config = dict(
    num_attention_heads=2,
    num_key_value_heads=2,
    lr_mult_o=1.55,
    decay_fraction=0.751,
    doc_mask=True,
    max_steps=6501,
)
Each number is 128 + 32 x the weight over its row's rms, rounded and kept within 0 to 255. Layers, rows and columns count from 0. Numbers have three digits each. The size before them is the row's rms in percent of the matrix's.

# layer 5 MLP down (transposed), 704x256, rms 0.136, rows 53-89, columns 0-127
095:133137177140110077162131109101105088108127145158140077136141087125218147126077118226096106162117157131093128155195121156110163165083169094067170139094167110097127159127148107153174113145096205148135102153113153146154124107118121062103163151114146125122192140135117122200131142158123146117083163181117148121130107148166193119146054103170105132088146112145076106082149113148126102132100
094:115146164160105149099090099088126133137106135108149086128132079023174150064126140133137154126135123196127137121089164087148130171120125168125081122131111190064120106121059118096144121127117113116115117131101147103086101160119178143090078143116190092135145106162138065080157099137169199173137154154117182157159135169154092086126198087127149095097121113119134130192126082222161104197120
094:165092143102138136132118119164128139151131126166125154067108144177189135140112134136070111166124130152117142182134091168164125185158116109116083120126149157114118140163117106166149106038117076127078063170088180171131082164077156081098184168106144111160153113103161118163148126128079146115094171091150124129074100097204124133143121087155108107172100093136161145167111157167134093149135
096:102176155097147148055128117118157149142086152120154147136137113135161081109172173161103037135168117120115078112124126105153155157148114078110093188134133148179126130102189129064135126067151101160182166081116094111027119056115150149101103078123077134062109112161180136098161125116117133140139130159194178160144164110091120099120104135137124136139094136112121104105150213162125072162108
100:064182108126155180074122164119118163138094174115148085130050098104191136074121142118116160102114133142089160154088162142186125133083162187029146116111147159116105097123140203119142071138055088159119170132118111144127166127152156182134125119165148112116165165133099129142105106092141099104111129084101114109113140118142100125100119127119118158101113114132094174143147120131049143133149
092:106127117168150118115089187148131161153133095137135149116069192161120173144092110137157148126119091143148197126124086141092089063099128136038151123144170138080143151155045166089165138150139128157156113119121077183135090122121105107130173133186095125122145094125154190085134162089096099128169152112141135149171096087125149103122115181054112127225194057070141121118155146106190031107094
100:115127172107119160120128104164164116153121103103129175109147150081055144112144138152122115096159093129051091112117171114131138180079113144157099091165133129139136141093093133147139157133087166164106126105172123118116133048130197103143106140126144080120110140040113149161093167117130140088115171171158124130124132096122153108065146155106091099164112168132148052060137114117154160112114
099:109125109123110107142136130139138151179112129134169139138124104135126135156130088143207189085173191115185123125157077121059184083114107119113058190096169127143084155138149118140125156183139105153131066115131107117077196147106127164185104126112126181078094157120101122184087176129094096163106167117170118126063089132115133146170108118100116107145075166105164085127089152113108088056125
103:135100104085127083121157150086127114126144155106150146129142128151073193088131163113161109167139126112102203207078133154134124132080110156109154159112192168123122100168146135104154109127165127119174145158143086094110096118078123078035132131137123179107072143151177179100162138153100127144103133106100138174089100160082102169138124121104143132083186186131180133131180085150158125099126
098:119136157127117084114144078093097156108110134101091070124140138176080070168171117111119133119149176133151120184095199174142119162113064119114107103150129146134105159111092150130074114102159137156155210119213099121106067084116139177107123066123170165099121157096178120156166153181133131126102140099145134102083089124146146196129093087112159123117080121086118108146090078083181121204109
103:134128113094118112148117115115108143109117079118149133156134227138120096188112073110199099139145176165132132167099062131078119158145175179154119118123094109185100117116102092089100083121167095151136170068098131141104118124114116156077140162117151192121152129086134161142123087143141106121074100104102116153138104193152157181091103084097117154088108085127124121126059112166151124168117
104:190134117096100162100120158144097079128095121168062114115191021179149142101159145117096140137107152195127152098118120102092147129160130208116073109177129147117116084172154119165214119131131066077075201103089138136191097098142168166132130135178138068100136143161127195105139119160128122087153168118126092140133118163082132132201164150078097160081138112164145135125153105087059145114128
093:113194101169131147102083112126156141177107148114134096127107143128105084137106142158148134156169116182085125120167111166109097139121112117107131133145166158137134113069124157141102146190155116139107055054113086137147188125118126167132045184174096138117135149141111114103151125114111147143076128106133111122169133099168122122085097152145106072127199116149115120106098090153098150085154
098:115097127089109143172047139151081094137109077100126105140142105079137114118113118141152136026138119144112101094148170093123117143085051072141154132156092145074034120082162136112130151075174050168141153125138127176136084113134159117118125166129115086109098134094082123144086157131161122189187077134107128108114135206093101112134098138116101189152178107078051133115094171163151114108127
100:110025166138106091180098133168112185076146171117130146131111153124110140143102142083158170153134160216164109058064122135126102162128133126137137130162112145133133134167098160124071108138074097077099146145133144164190161120119098089140065141081069114160137175157052104142131105165149109097154181151125152119191115128149118117210179113098110094107139098132102162111108087158151117102115
103:142102112146126140085138153081099130120123133110104104136191110167119182080075086188102166087107099112166135147127146113159085129119131200130146121109101096130133127128199145146062060146131106137145157126123176155122223129138091161148147153141164115096138133117147153080072179104088139180125148190104119135124164090058161109109130067144151119167119215083137098139134125086184126065090
094:145151168118097158141115119124127108155123092102156169110137139093168119127079120119119155064107166051138077128112121125105094189176130137085150131113131139156125099072126146106097092134082148084169108078155170109146109127106163135195124106107150112168117137090111200137107138115178087146052116128110135128159152179104112163142120161093120099138136170081104168139081200095157129124150
099:174150116145138101235091111103091113074147123106131155140152104097144145127172111087074084138166141106108179087086145094202154165137064134137168122120124149063199058127138123192116063134128119113099104135107140112109132117104129060122070077085162098114147155103180135084074127130117143152122103170075144176110155115154121071151185122156127071069139136144165149204112099123102089134150
099:075085138145163098172116184177104177164075158109087078124177126073099131132152151126105184152146092170146133119115124193111113064107098169112208121168180138136110130125085123129122077180116145091105135119120131152133127158126096067127080108146136130113104129121116094128140106152126143175088132171118172185077144211123138138155141100135108092103144139174130132102127137194206130158117
096:180089169129109137146110061196197137096197119119108155144126104149111102152118122118112193187106148080108154107144152099155110100173098109194104111120131105107109191164119095143130113109114119094104156134066121096137106138076163127099144096095097136158128107124121088107181138169110160110078107135106105104085105162149113169117128073174195141128114105139136124224089119079124138109137
103:139073129161128124117111100080142152152125119130080122138060149152156105148109137154142177144095097079156092167167130109100175145168170100079137157060138100139086129097155122144130046136117160160102111138142135100118103154125174077179180124110162118092136163108156141123096167181153095115150123124110126156181100159130083152113069135129207107110140096120128145132077146077164134111094
081:106116127128136160087091108116000164149132101092161089129079111131098157085140113179133168080129157182089062145152135073154136130105174127113171139130108144100130090112137116157137093178137138129159133038101123121063119133115164124080112150175123169104116177126132174135152200081148064132103099144086166134110122113089098124200102204151099193172092091128129134107165141119179124083093
098:091140085126152064106187157066147180175181139147122086182120109141155126104130073159154145151139144116128141133128148134143090180102153109109124138132141093142068104090094143176107096208093146095163127138170152159214135138168121181133145149115101137165230101126152176190122127132115150096122133115068096146126140137161067146159094153088145082134138169195085181137146096124202088111144
104:101095128129115161173129147123132147197122150158156155153092108125171095119104072186145129116160112130136082107116063133164102163138079166124137163112182154152156158099087150144174132135125126093092145159121118125131152102074138105111123154038186102131097151171199117087096116136200119086136184079105151128130122125125108104091150156177097190141119182153092142161114124129176128112160
105:118124125134122169134144150151123105110139138117107097180108148152117115129143138118172166090127124109076080138181158203117084106143131120112121066169207008118089187116120147119130136194120167189115143136099075091154210133181117129131143166116071143094080121140123119177178210116148140094121117163182060151133111113141110145171067136163119104104240132104120124096125122145157137188077
109:117164109144213121082156122089125086206124065143088151112164151157145146104102104126124119132094065131143186147177135154102138115128135128117113059142123155022225090156129063124083088066157150130080086095167183158138118181143167145113103130107135169144107113147145129170094123117171145098122134108146063069141096108163113178134103140213097128134120182163093147128147143106148193130181
097:139130142079140112118178142145152086103153124134153114120140129130145151139124114089106148125105115126184168128125166189083135105096102148153167182153071138125114152135164141096156163132135141105105160150151124134150104116175158190130184151121147146119174066108117135177117112129131118068144102094174149082128109133160112128176159179118102127130166108050155193207137092130142134177118
101:108061113123141067129161142100162094189163127124016137176141176157150138103145173111108118128120135047140136153085097190108158176133127123120139150074102129133140105147142105146139117158132178203144096125168072139117171133112139165090152137117095147120111182143184161189157106098080145125178125107107125137111117103122091110103052128102136142127116115120170192071111135055179128110104
096:115162098129101077091116125154139183086148128155091111127142106113084101104142096139072127108132134131172152161189121138109131060116171095156110111139119142185113132146095176080126191190158160102083136137102105059196109109125160114120142104104126133105123152120129137123097135088144102135077109144062138087146108107116114084135195091104162047156116157083122102075080115161105081135122
107:099072085138106131169139115105113105120098115096148173143099093099153130151112171159115135082132096152081049117162069050112162121176174146130119097097137161118172156110113157167165142133165157099185161054133103173101141098106145096149039122119160123111123108147179079149169092114111131180116100166164164160169163125096149118153139188184089144145078121151138177119106166114118194112103
095:091125118186090097110116157152086061188168200076129093147125156161184119154101127166136134120147102172154126104118127142136123131176184099148166059201102126080087061097141109118185157126069131157114167116112134197096019150126150166126127139151169099128126138162132169130111106114121104140094114101130146162096089137169148114091063106137129203164101106101097157118138157138098122134103
104:153178146089166158110114144079079134126144130139172143185145094106171112156165072140112091169157156015161088130148164115160163078133120119160138129100126135124128161120101132152158082138132109138147172078177094150096153083097162133115139061076168107144117125163099176144154156145142126080112120152130135149089141147106155089085125192174108116056135143151128061111143150128185118100107
100:197085121142147129117083153100100109161094178170105129104154164156111129147098081135111170129124125088103074107055133146128028145139121125164177138192104146103087149111145153206131097157107113135171185125106100134107110121141110148128095175134148139123068128167124182072155204148164125142149105075132138120040144138124105163128118056111086114102090114129097152143189172097114139043142
100:131179074122135136116131170175122184128127130127189113162155140108113182133119150106108152205139163143061127152195155142084079105148082126112140184079092120118099154098124035158152130122056110106059097162093154161089138112175085087125178122106152085108121129163115082107112122156154114125125081168121148147166120114140169154121122143140159114105131143131165155147112066148088129068145
100:108115076094117153128101155135158097150123168083097164166098153156096159174063187117082133081158050075103090141192143102139113130063163196077140103119176122158120140115113091081129153132088175160111105127127127177133063158122108084080100132137111149132153109126062150131154146118100098179183138129140069102106101099075075101118165090122124112167115202124105179091096097114092170119091
101:174071119075158110157103132094182107174156108124078089139168075141117135120186128120139124107127108138117100079184123116153074095190111111124137157160117149212125148122129145131135115123096109106139121131180164091155161171166125131117169135141134118064133094164170160088123129144132163155123177126149137105081130147108172116136120101172133136143147032136120148136155126099089164115093
103:143101088161164096165149095152152067138102165085117117115138102084096181096146173101188122099186106143119140059110091114104169113117083069152100165118111174116097129142099115091139110152124128104109104176108121130138085118122109117095084145164143135194125191159072128136079136105138077163148162167200107065149179213117139155122160153086078096136097117097183192140101107131097131128174
# layer 5 MLP gate, 704x256, rms 0.15, rows 54-89, columns 0-127
095:142108150083183092090161122100155132155120165110139150114139119112176159173102094170121097106170126138102121153138112117192150095117125174043087113067115144064137117129083088119117158170109106167143141108098110182151134135139141117067085122154124126173122148043108060152115109129129132087098086115133098109183178107140136179122127069132148157155141089140121164097073168095154091092148
096:138082092096124127082169096060098079112149197080087155164125178124192122114182101122130146153170130170172140154137199094164126143106122116150138143094182174119113144099124095098122096127196137153140163163153114096111122105149137164108124133101097096076109128074078108109086198139142119074158105143135156130128190124089098148131087121189109136082107083121090155117131170120163126154121
095:142146125094159120135163070186153136152138144158114035094120087142121135145135071186130059169093090147096137113151099161018124190111174137090121160184142199158151086082197153126135133137129171124130120151156169133140159116105102144113128167145102127087146196082150165152159072141105126132073147150146146141131105103122175156183146131126122153102130129116080116118133158077110127127105
087:093108110179104161083130115108111094124083134133146113118136109111110193105210154151098135102099184154217123125125084134087129140164080158126087108102087134127135111133105095146163130121085078127159114115150120068151179110123138073149105151100172077141141147084154195134160133124159152082114145164127146142103108120133139117120119142109128138089182214110128182148160083152140106158137
090:122151143108101133110172135161174105110131120154102116136144069136130180089094144176127162125083127093071165156132072104205138125151079145151172119144078096143107128137068154121087181097127146188100125113180135097143120145113152112150141107154111110102174174239104155142170127143097120123138120198142107135073139143146130138063169057116149114130080171151191180149128148141144127084180
093:173086091163100109153150122156094172136163092112127174226158105080119114131160172100139142126178144168098152119040131081148082153169113131135117086133152112119143103129131105152136101124114103115080176125102117112085106176075147059101159129090125096098147129077125059071104160150171112108188121109128168136134090142166161157135131140152128145106097145135119212137099094194134140070133
097:145091120142123140132145129097088103068221131072116126162128153175110137095152115164203048141085086166099104126166214083171161091155129163189173089176134098141109092100116053114137140141150167026168131115125156170128107144088128167140123130152099085128089151161165108111192100082178077121158093155129114164116185187140190152119147143096112158096127104121143078105100104120162083142168
114:119084142031125092093156126095123168126127110134137112164215179122141148060137136107086187148130072148143141113146163130059106185212126162142088077166110112106113141133170092187114079118119117141144107114170079086075131057133126149137130107104087120095144171130151140115126169130123120157168167118092158137101179102145174087165175126100110134101104141130115113167125114157061108121108
091:113119152143184119172161082100084157133143143089125106112091125081134094148119108188105171135133122156176094096112097085148162170165136093106186141142082168084187101057105119146121135128149143099132101089075126153112113109127133185096147144078148058139126118128193141179090148116144085128130171146165157133147150165198142098136118116140079179141153128126086124098115128122153122142140
102:132037132126115124115092154162122103128127216136144082070129119172143122098122133081149145099126107125106127085155112121158135114201085119082125177127143136128139115150135103177175110151082095148109123139135165159112096117215143155107085144147133087118170137172182106106142131161072228159126117154128135092071063156188141128114142103062081114104131160130128095136135186166174116072144
097:108111078144106107097107114100123126129113165135066081077083191165099114194184131097216134141166147153158086080098119150137112099113150136214115121108139110116134080095151188093083136087107137137065142118085126105197067134108123152182160123151131138135092159100150136086104146130151111162133099141122134139139174162128172135151123095161161153098133158131139096156133139142070084174136
091:143168108167108141117142100143104141140116134125105141137106130118143177148123152099121046156095125116178090166140189109145133103093110109111128075163132143187164118132180115161171144120085108108091149150104122103091169100101142151057113164106139127086156151105139178178195172101106140108169120073083175123103114147162120105186085137100143167107154082178188167120144131113120168157144
108:117136149099152119092177109154116100119130172121111177148126104161153153137120131221177137164097097132128124101133126095104182131103061147125133168130081128107109094182123115108189087095118162152094103159130136099108077118090175177087099176132146114164227111106107093154134086127142078155094150128173132142109136088142147113111147120100080058097115154125144127141164158065148152108143
099:111129109180159153155140091130112162105094104090160116132143053142126142094152128103130089041130145187099094158175098113102166142129064073154111128148122094067139123112105139133128056116116123098153152142108179182102166087090158135117110123034073140174142151137133122139117061116155113088088185184118160136120143107119161111126112139111120156186153150126142111164159094139117098144146
094:091099116181075153117106129083106139117101120165135089127083148168141140112106103165077152140128159126179132108070158107212137108160138082130115125138135104103139178146171144165090078147125105124189165143157153079142145161106085106145103139121142152198196079152108110150120156034126109109163167078090187156137110132111100136132144102164138176094131158094075117140063109151092171134068
101:172137132129111093077078132131131118108111098108128135127128130145107112118134088180170115062140135132107126138146139128105154118123073096136125152126111076152154099051173091145076148103171185152104090108150132121116138107099144189145058080135120128180111087139154151163133118181102148127136144150154175110151134153141134098151037089153092112115188105097094143140116121124092180163126
098:133168110153136115106116100118177106148135110064140104114080145160145102146118141159142135173156220182108147117144161154142122110163154152141100080114056110133093120133168139102131132129125102150130146113159166168107126082074127138133149107107130122154138107103149142195123088120119153104145144086161063122081116176104151120114121133134173135151158132083131103158103097040162109118144
096:138120098095106129048140166124149162172150143145087070156138140097100133164120125125112150159083085144112104122051174108161137173136155123120128157107100105139116082125211141140155107142127172086104191164136127029132124106115078181123163137127130135133092116126146138122179166136073113162143096108133134147160114111128100142134183097090164132154130114125228155109108165131083090139127
095:190115136105195084131167151103141138108064063130069089093138140163125057110083146109158083187160206145125114156147128092131133099098106123163130126152108139119141138109141131157124163146091141138154108129091131159139112164187186183119124138168092161173091127133108098098107140126110121126106061114149118096111127130170109147081130154088108114143170154165101088152136084138201115135159
094:162104111123099109127082159058121084122103106174127093126150109112159132124178119134097160185099143162157130085109114137131098153161151084142074137103178167186142128069152147143126156171203127128073114133113138106092121131155116175110136125166105101148141119173145191148110157191081101152180163161126110149129122209147124097117096149152138067111129110163149115151156130139146141133072
113:153110094125133152054124164079114161167185077124176126129095099124140112181091184151140143120108138122124100116126112136108143088156094146140118132121133199065093090103081087171158119106140156132139165126113130132145184118113125117073088100125149116170131110152103115168167168106153126146156046108084133105150141128018209194112096127125131102164123131137122116145151120130122110168151
092:105118131102138088173089161148137143171072098113142094170079132113055195137051175154141160108146129109144145149119131109116166098104178198170155094076129216140181079105090145115125145134158146159121130154164161159069098119115139154167142113165133094166088126140146129152136102097184098110188138161122060151133138117070139160104075133086149101038142103159111107134102129116152115175088
103:149177104137106086156090093133150166110160163166169104119113073144106196184106169121110125124123119146156127109094095179081114077122091135152110101195134139167128121143099128130042196147113039109135075156110172093115027159131096080145092151149178136118121150102155149128113110107118155154062098123171124158136142110146138124137107143078087167097128070114114133159107085091119135152118
114:121112176098151178127079155164212081097101142141097184142074144127129133150170114058075136063089170117157133120113128098192119121166159152126124083084112130092165167122105136114119148149083100139150122076065094141121069070110094159176147173059113126146116170118082120107127157125141155133099092151131101147153120137147153137091138090108140119134185107129119133113164127074114131163068
131:153113120152124190024110095103054059126116116034115128155115137103141152116132164126125092093135128160088100096150133123173162135169169139125115112094152122082123138201141122127107196061082141164109135127075099151164152136107113118128139183096142113103116089132095120126075085140108142154149105126115097112192130134117143118132122127145103155125091204119171118128077117070106189173137
087:102083176124067091113172112110168122141114099101129084110185133158137147112129112225115075172166112105106138158110134155117157145134141168114122112165182075111124158104176131091104119120091187119170101088093104117128164128078097121138038056152086157109185133137044107200120135112067117096102126155168104128109089067120123023117138208132106133114193169139116160140141068092128091145126
098:146164173150145154161131142152142125148151115125162099157115110143154133158165121135183032113129141150154119088125134137129153095170134205187125170142141063085095114120112106072168124150106131042196086096127114132132111129138106110118117112127135161150069171131093198156112174142142098120111117126098151181173134140134134154093097110145110131122172137109107129062127104110090118091155
100:166110136185153073135109129148117096079136148090182149139118121143122149121110104115124153166159108136131160083149111142127104143137080116198145131153121173115169151140110130121121092053096124182082074107149117134056091043196166097121142097147110134109131129194146125124168141131086176126103194188116129137170148148129127107130055113161116158149147144163133151194125145174131153165080
106:236080180088131148096105149145103142142079109151147121083193150135109188153114146128117111053071087105170099046121125099122077153136098132130123106086181214166143084101154092095104084063174162186142113178137153139101131068153137184118096118104129088133127147166137093094142125144140111154093142104182061120108155156161102081096142126112126125104163100149113114130122134100143110149136
100:139124125132190124093163165049106112159099118096161159158150155109139143159180092103134109107173109126124150096084158122129142136151097139149104136211164147144112138119155127146078127122103125127129176155091142083049139142120098144134120136073139115138123192142114116171105096112129106177135167144090090138089129179127156099170130091104147174123153175171149108107061123166157115095093
097:154048144116107134094098171117133074135090070172137129111192094150170173116146146132136172089126174131132121086137138102187109086144122091162092122110090103176132120128130135165087128113101108091093124137202082131089086110145142095078138125071108129160107142144141114148175224167131149112119174102088132104132145126172086065129153062128146129120119158110174123122141122147085154110110
099:173129039118097127178088098099077093189092177154168128063109124100093132183125121094132106096131110154147118145085163128136089099154091157153132072100110129124123096142146078125175087141097118110127121142057102182112108153133132124142158119130163130124126054111121111081111163153126147132142157122136142104126091139183151113145048094207084103183085128072156108136122162082149145141099
105:084094160079158132177106110124122173139182121146141128128145066170088107057076099118105120132101079158101109072116152071146133148119146118108152136185178068176096069102146102055099100167112148081145080096091130157132119155106110143096099123136123103141139150149175156101148156189143072085102088140159130117179124193131133140078153134090130132115159135153093081107088138179178143175185
098:132133158104083092112110124132108135099116130129070147164087067124133148084160103096105107074117142081111101120176143048115128132145159118171170079128120095164122089172102081086116092156174151099111135166105154099113132159144172108143158104114123092155116189172139127103147112103141045137024134124143174080112130153092108110134125105148135150130065119163135103168160066143132081157090
095:151158117190094089124134118124109135090134130111112114114114079147137108168133183121104113168120199170096091165127093137129111125112142128110127151144098184145104108150103108156153084142093116138103097083181098117123133122122125109146111113150139114157103165094136146174098134181174159081149168124114153122163123151122199130107110142147076161167181131088111127121120092128153094081123
102:125075099067132114147107115084125100111135128078044064098171131142173106154119081152085165141099186169066123167198143123110190168121116080099152099209099122097131088143113101149179102140087102153146120096089142139161150082134188094135134148094075146075149087156143099139174144133122089147101146125156126142124107133083134177102089173079111176193152111119101130159192141158095125177155
# layer 5 MLP up, 704x256, rms 0.151, rows 54-89, columns 0-127
090:120173138125126149088138175165104137070080065118179147066143119160166121123107119065105119179082179147060078107117084151160090152141134145197131108152105079084096134151112120122157086076155106160096091153120120116103133141174022082095113123095108080098163139108101183111061108097128124102103137089101129100144109153113170164141136127130118100138099154128081176094152079163110080064112
094:124102103078132125124194184145119171183123156080132125151095141113087085172121077119113152146086080099088099148102080098161142180093073114134143141114178136101085115101145129118042169164090146108154166121125175076114164138061133205138133067147148151089100133100147078122135073155115153153127127120113074093133121143131147168126159095053125095168117143097159162100178077141124125105124
100:137163144137177143110129080090085140123060156083127153120162130083097105118140159135098145161196154115101085115109153109084131127156133171084142160113116115130071118163073072109117150128076112154134112154143124078175127069117080090136119137166114099086141122215156152088074130120100145132147160179102144134183106132113112077111139123126168115112130104111171195040111133103098155141098
095:105178180118119121116177174143149142090128133092153173118080144134175126104110158131147176088194102077188095124147104139074163124122162128071129129089153136136148153116057046118108136100116111132148101141114212105160126087138193145141133138150108103144177107178093193191118133070173141131155103112136108112159122192091113140117122154165147151198202097148090153144126102151125138113141
088:088097123095138131150127098139145172142099132091196174103083154146144095164042140140095197118136121123146167164159133086109111114134131158120101141123072104120129148117154163201114182087115123103127062148123109126156137126167086148131134068048141079164170136139161188125137164116177085167089049116136118072116133094136107144134195115136106081078122138146169149160124115116096131115141
090:116153158107192132156186093136104106135113105064148090103180061134120134095152140110120131095056156089110122108186174110159135153093109176135122120138091125145119146072138188090115160171099092100095113144128119127187115145134132098135168117156094138119131113132174200190165167067160114129103095098118106133108096113085078117155096134057106101157088076158102115105109139138087079125135
103:099126165140140178119165140101093112129142178129098070081090131136161111114139143147157160146160134159075113125167132151080154098123131153136146116097085176165122181154180152103135172128169113163165128099187107238158146148066109088167164138108128162199111037082126132201078121076147189183084125108123145072156152087086138144124094098156148074144130100137109060151192070090162133082132
105:150062114119101065089157094145143170127127117097169133110114088083136123174121109159117161069139169103141169099106139141155137118123076172180085101135146121134113248168146137088141172123138120054158060144081099119139175136116140161071171060159120147080098176032108198090124123114140116124078093165102137097143118128105127120150056133062087086087133120213136125141100107144087128116149
094:154112091071148145052143174081076088094133133136139187117122130161101190074132085168123152090184104091109128167139094108060186120093106144204126075113131039109117173139136147135205082089146096124085085158124111117131133154171099160124150178186112147136110070089113148139147176132099151195089170126133125114097140128099124131144128130125181098142163154185128122148114147101139100123138
104:099122079106112132053129134152139081127114116091148167189063122097142094116156113114105140099083160110101101174156120135105060125133120119129135098162090105173125149133150152158159114157171106140110153081151147109107129079163116141108101087117132180134119159113119140158191129136215128153096170121199166181111121127095152129134131128104128146132180103169103119155169122114115079141158
093:164113160150117149133109151080101131095132147061193160113169056118161133148096154190086099115152118132123159138175132169095088140134111132129139118187125116178097145165089137120139169090125090086136097089072141141082161110136098100061079127098150150138143117148051132133122145053103110119136139092105132141138109133137090121087129157110092173161147123124138116138138146145093081114155
097:124150095114094155115149067098143125130086152183071138152110144218128150099107129152216126138119150129099145153126181152192138152121116083120128096097154179144202140190161131057140101107068079094148159134186117112114144081171149113129163148099149111162114126118161133102107083157162098137169078094177206170143156132138151149150110082187109121130142066094049099174174149190141105121123
102:072122118167139146170088098111095126057164139112154112168159145167071154098087119149143116109154091186074157117068170135156141120104101129107123145143103109151117124070080069112147112098082137146147084114103149146122127101180186110130181163118128087083098113167144109124134131070160133155079077139121105116155083083163129156126171146188137142150167192114116112154073113138132107075129
101:181101157122097148175126138135158120070158169150090172130113070095095131113174089133137051092136167194070104176169176153166128106178165179097121163127132091106167151122086121147113065187139131100117132126068123145081133104128124109141065105140173147121108075105118119110105181167125114089122133176184087139159126097094140133179103173145132108150087058127171154126125092129108145165126
094:125131084155105128133108095142186071126139141071111117167130148117085153123115127135096127076175125126164140158118093102089138097152142100108091126105130130116164132097168071075151124121191116112143100074165074080086168119085121135146162106056117157099129121104158173103123132108140135132168110057113121114099046141061127178107145130093144123146084151172038095138040084111105089151090
097:083141098145107120170078147141160133166144152107148080068118133202157123161086073202140191146097098142157146124155116186147118120118086069127095128135121127192138098128137168138176172093092125139103097146080133121143121136100121076123152156108162151133134134204106093154077179195147117118065074135133108079091162086134100055118167109077134144143151113136126134053103168178117120131106
101:095126118105103160174075179165145101122125169171170044180113061149118108157169109141085136121249085141098117106093127108163157131102103066111116156126140166114113111131171111164074091078094086162126093058109125130134157109156132166066137106146132142137158132117136124139167093139161062071151120101207161085098095137171162146183151122127114108131089165162095163131137171135061142135120
100:186111079078133127107166138096041147136113127128203116122125107073101200107118094080073142131120122153121115092115173162133166162136138135148138141133168138121141134143153122152138143060056154102062118131128168061075144064076119100113079086125087078139091124106169077152166137076106176131154054132155107129086096089108093073074142113089117101114126124140150090094089077204135130191170
091:154108145142105183128133076070157094119073199143146097121178136094118094097105142124186160083172145166149142102105058153154152132140052115079134117136074072141121132130133114144162157118159156124130150098133118142131110148182161082166091100178092141091101108123109124145109172125152143101149059055123123152144105154126121100149106141124123180106158106130171128128143093110138140088104
102:132142118166080121115138081082112080163115073115070085173152125106123122097122118091062137158149150174113094085075081092181130157090130069129125167113124097136123132149105135140155016107156134108130141072121180129084139141096200181116120157111106143136144113063128073159180105147097157109088151098144126144123143164174143158114122071139093117168060144108106135129130147119168141130135
115:114182112141102176094147165114133158164121060145150116062066146110130071115126151145135126151129177140135135104098149127143102103130068149107119140129182173102137071101108128132145051120139061144135125128168125174155125113131160132111132120170161135169199155099119077094078185139172082118093104107112169125126115128082168125103099121116091125140172128113058180157151149145176154159130
096:164140118126117113061147086127138163110090117096109149150107188065145166166096116090066173038205068150166120150097091142101136144121155126164171096188098160154150110113140097153109074154060148115149161136189140106106108085134128131128133164147099168128135099130148088118128080103126165063190146170107115144214102140163140108097100163162196103121159146158175070125079112153114112140083
101:156196064101096172135089105131098141164115146144096140179116198142190083091099115156172074139177151104122116158067161153105070117135160100098104127127125148127108114163161098146109077094158139068142196081186139123111104098145116082111116161161203112060139111088169162110120102107115127097164135133162164069153141113113152125121076097092114167124137140125122130121085078129136142117146
110:027120085149095149132108086122107083155167090182100148151128133153157112162162162156121154128121076125143152108096156135177118085129156107130100136074121147155080116061106077095160105219118128172157088136133120129174078113151160130092134112158130176099142169074063081139117114195138169101215223120095110066144132065155164124120077144126137103109114103085140176110128098143106103058085
136:091105134138108195058116103122061128098173181057111165091112113103106116151134090142121143104072184171112109067123125118196122143169090126161132082100160151147117177220098147110139160106176166186133132132102118141123157127039144094116137145060094127123097144150127142105128076198090172161151144105122110130159209060139161137126144182117102123157128119142162132081074142075080177136165
098:146097173122177139131143121154112167043197135115105116122170131168111111134171154144169077127113163141088127161127148166169130133132162108057150090159143112156138145108152111082109087148099168134073083148144117152142159146142121109136154150121113166055144149120170165147179153109134145225141207123097123123156135156109151198106095153116153146146145116165112173120126133104156128155123
101:146097108129120160143125125129093151129126152074098110069117145117137116119102092087116152146109067167236140162112161154124101172177089141085157147114157130134090140124157111138065141138087128145081212165139101158151130163071057125128187098134149125134081157122123088178126134115107216129205130158130090132113083142151086175096078156092113103134101089142148084086121107132089173140173
103:070156086130081121173098178111103146151104103080159135083159128128118110153128087109117160164182094156116147156100141109091139181149161133095080101138132100110155053205122142163169073161043150161158151197111095126117115106171130123150124122096092087140101095131103134121116176122124158147176171127052097136101107117136153115158138129154192114123100134154136161112068163147101096114150
117:142125130119128163062152151093104130100124121092097147139115144059109171136082153113172115093177151105150135121117073159157104138146164119114178055083152187155176110119145061179236091136153107141099191138139168137102120116108123167140163102132083147159132133148166173167120047119094171102155157180120136141118158105203147138097159146098098163109083134094101138112111110077146153139130
105:183139062141066159096128104084085156113111095142135062085068102137136083102115092202180140126085101146093133129178122104137158138163192116094123132116130094122131085189145115087151142155132117151097154098098161153162130161086193085107097130104126111160114150088060081133148143153099136129081162096139133133129159110120124146122102150153147161122179065127107120102088116107106085200211
096:175145126064095148146170129111156108143108135170143079142147110103175131128125129097096109144126081104110190121060135141094155122114131122186172140144185107118188129115102151124167100124064137101192157108124151171146143122084117149126158163091150086152181130144151096185135111090130099086140156148136145147126083212127140148141093187109172115215131154147144150165147161162144174141120
095:162105124182130162067171160103143163161124190140153065183189068120144130157131082078108119132131154127128060072168111161100105119141179077122086110108138183165190146118175162168113088117160152138111187166087059081138124116126139143144123128150096092092159123107115121107177131082116123139166144114099127129106103068164091150074120136076128216123126178140135094096083091130150133118139
108:122113147159172124072110155129185161076145099173116121155146131138125129062108103141128120119173068198119112110129097146140140149193135110083127137115097106152142133113131167091086104130138174121185165160172127188202109149159143148202092139122144085175160207151118110108128056105146150112097170086170123148140142113109166154092161144125161100104115095119106151127123124130069138152119
124:154114132175121131133171123124081104125158084150139114183159114124143138055151110126114165150086136143115121160108146117188207176137134100182056136086111068149117176144062137170150167122133103097162181110143101126120123102162156097138092107119063102105170125109101098141106115095178106130118134128116192146185123099092124149124099221110120151109130129128125101189157124159179131236082
091:126074127111140115085143157185150158124127139162121118134108148143147112185119073138178150138126060095066137127171135177110146098164160145166127129106189101163152218182158098139111144113136144106142106198156088131109164165092068121125119190107130161095148128175130130162222144164104140172133096158152149062123170137120160136143128092098140137174058128156170131118142183184123139090116
098:165090150174191082168120077125105137116130188153092125162121066138151098083089171148129121146055136130161107069170114115134132125101122129130078150145163157156148152129108163086093157099127102171101135130110158137147158089082176146130136105116147135127171161164113106137195140099122163101147138132096131120130203076152082097139060169088112156122167118061126118168142109156103118098134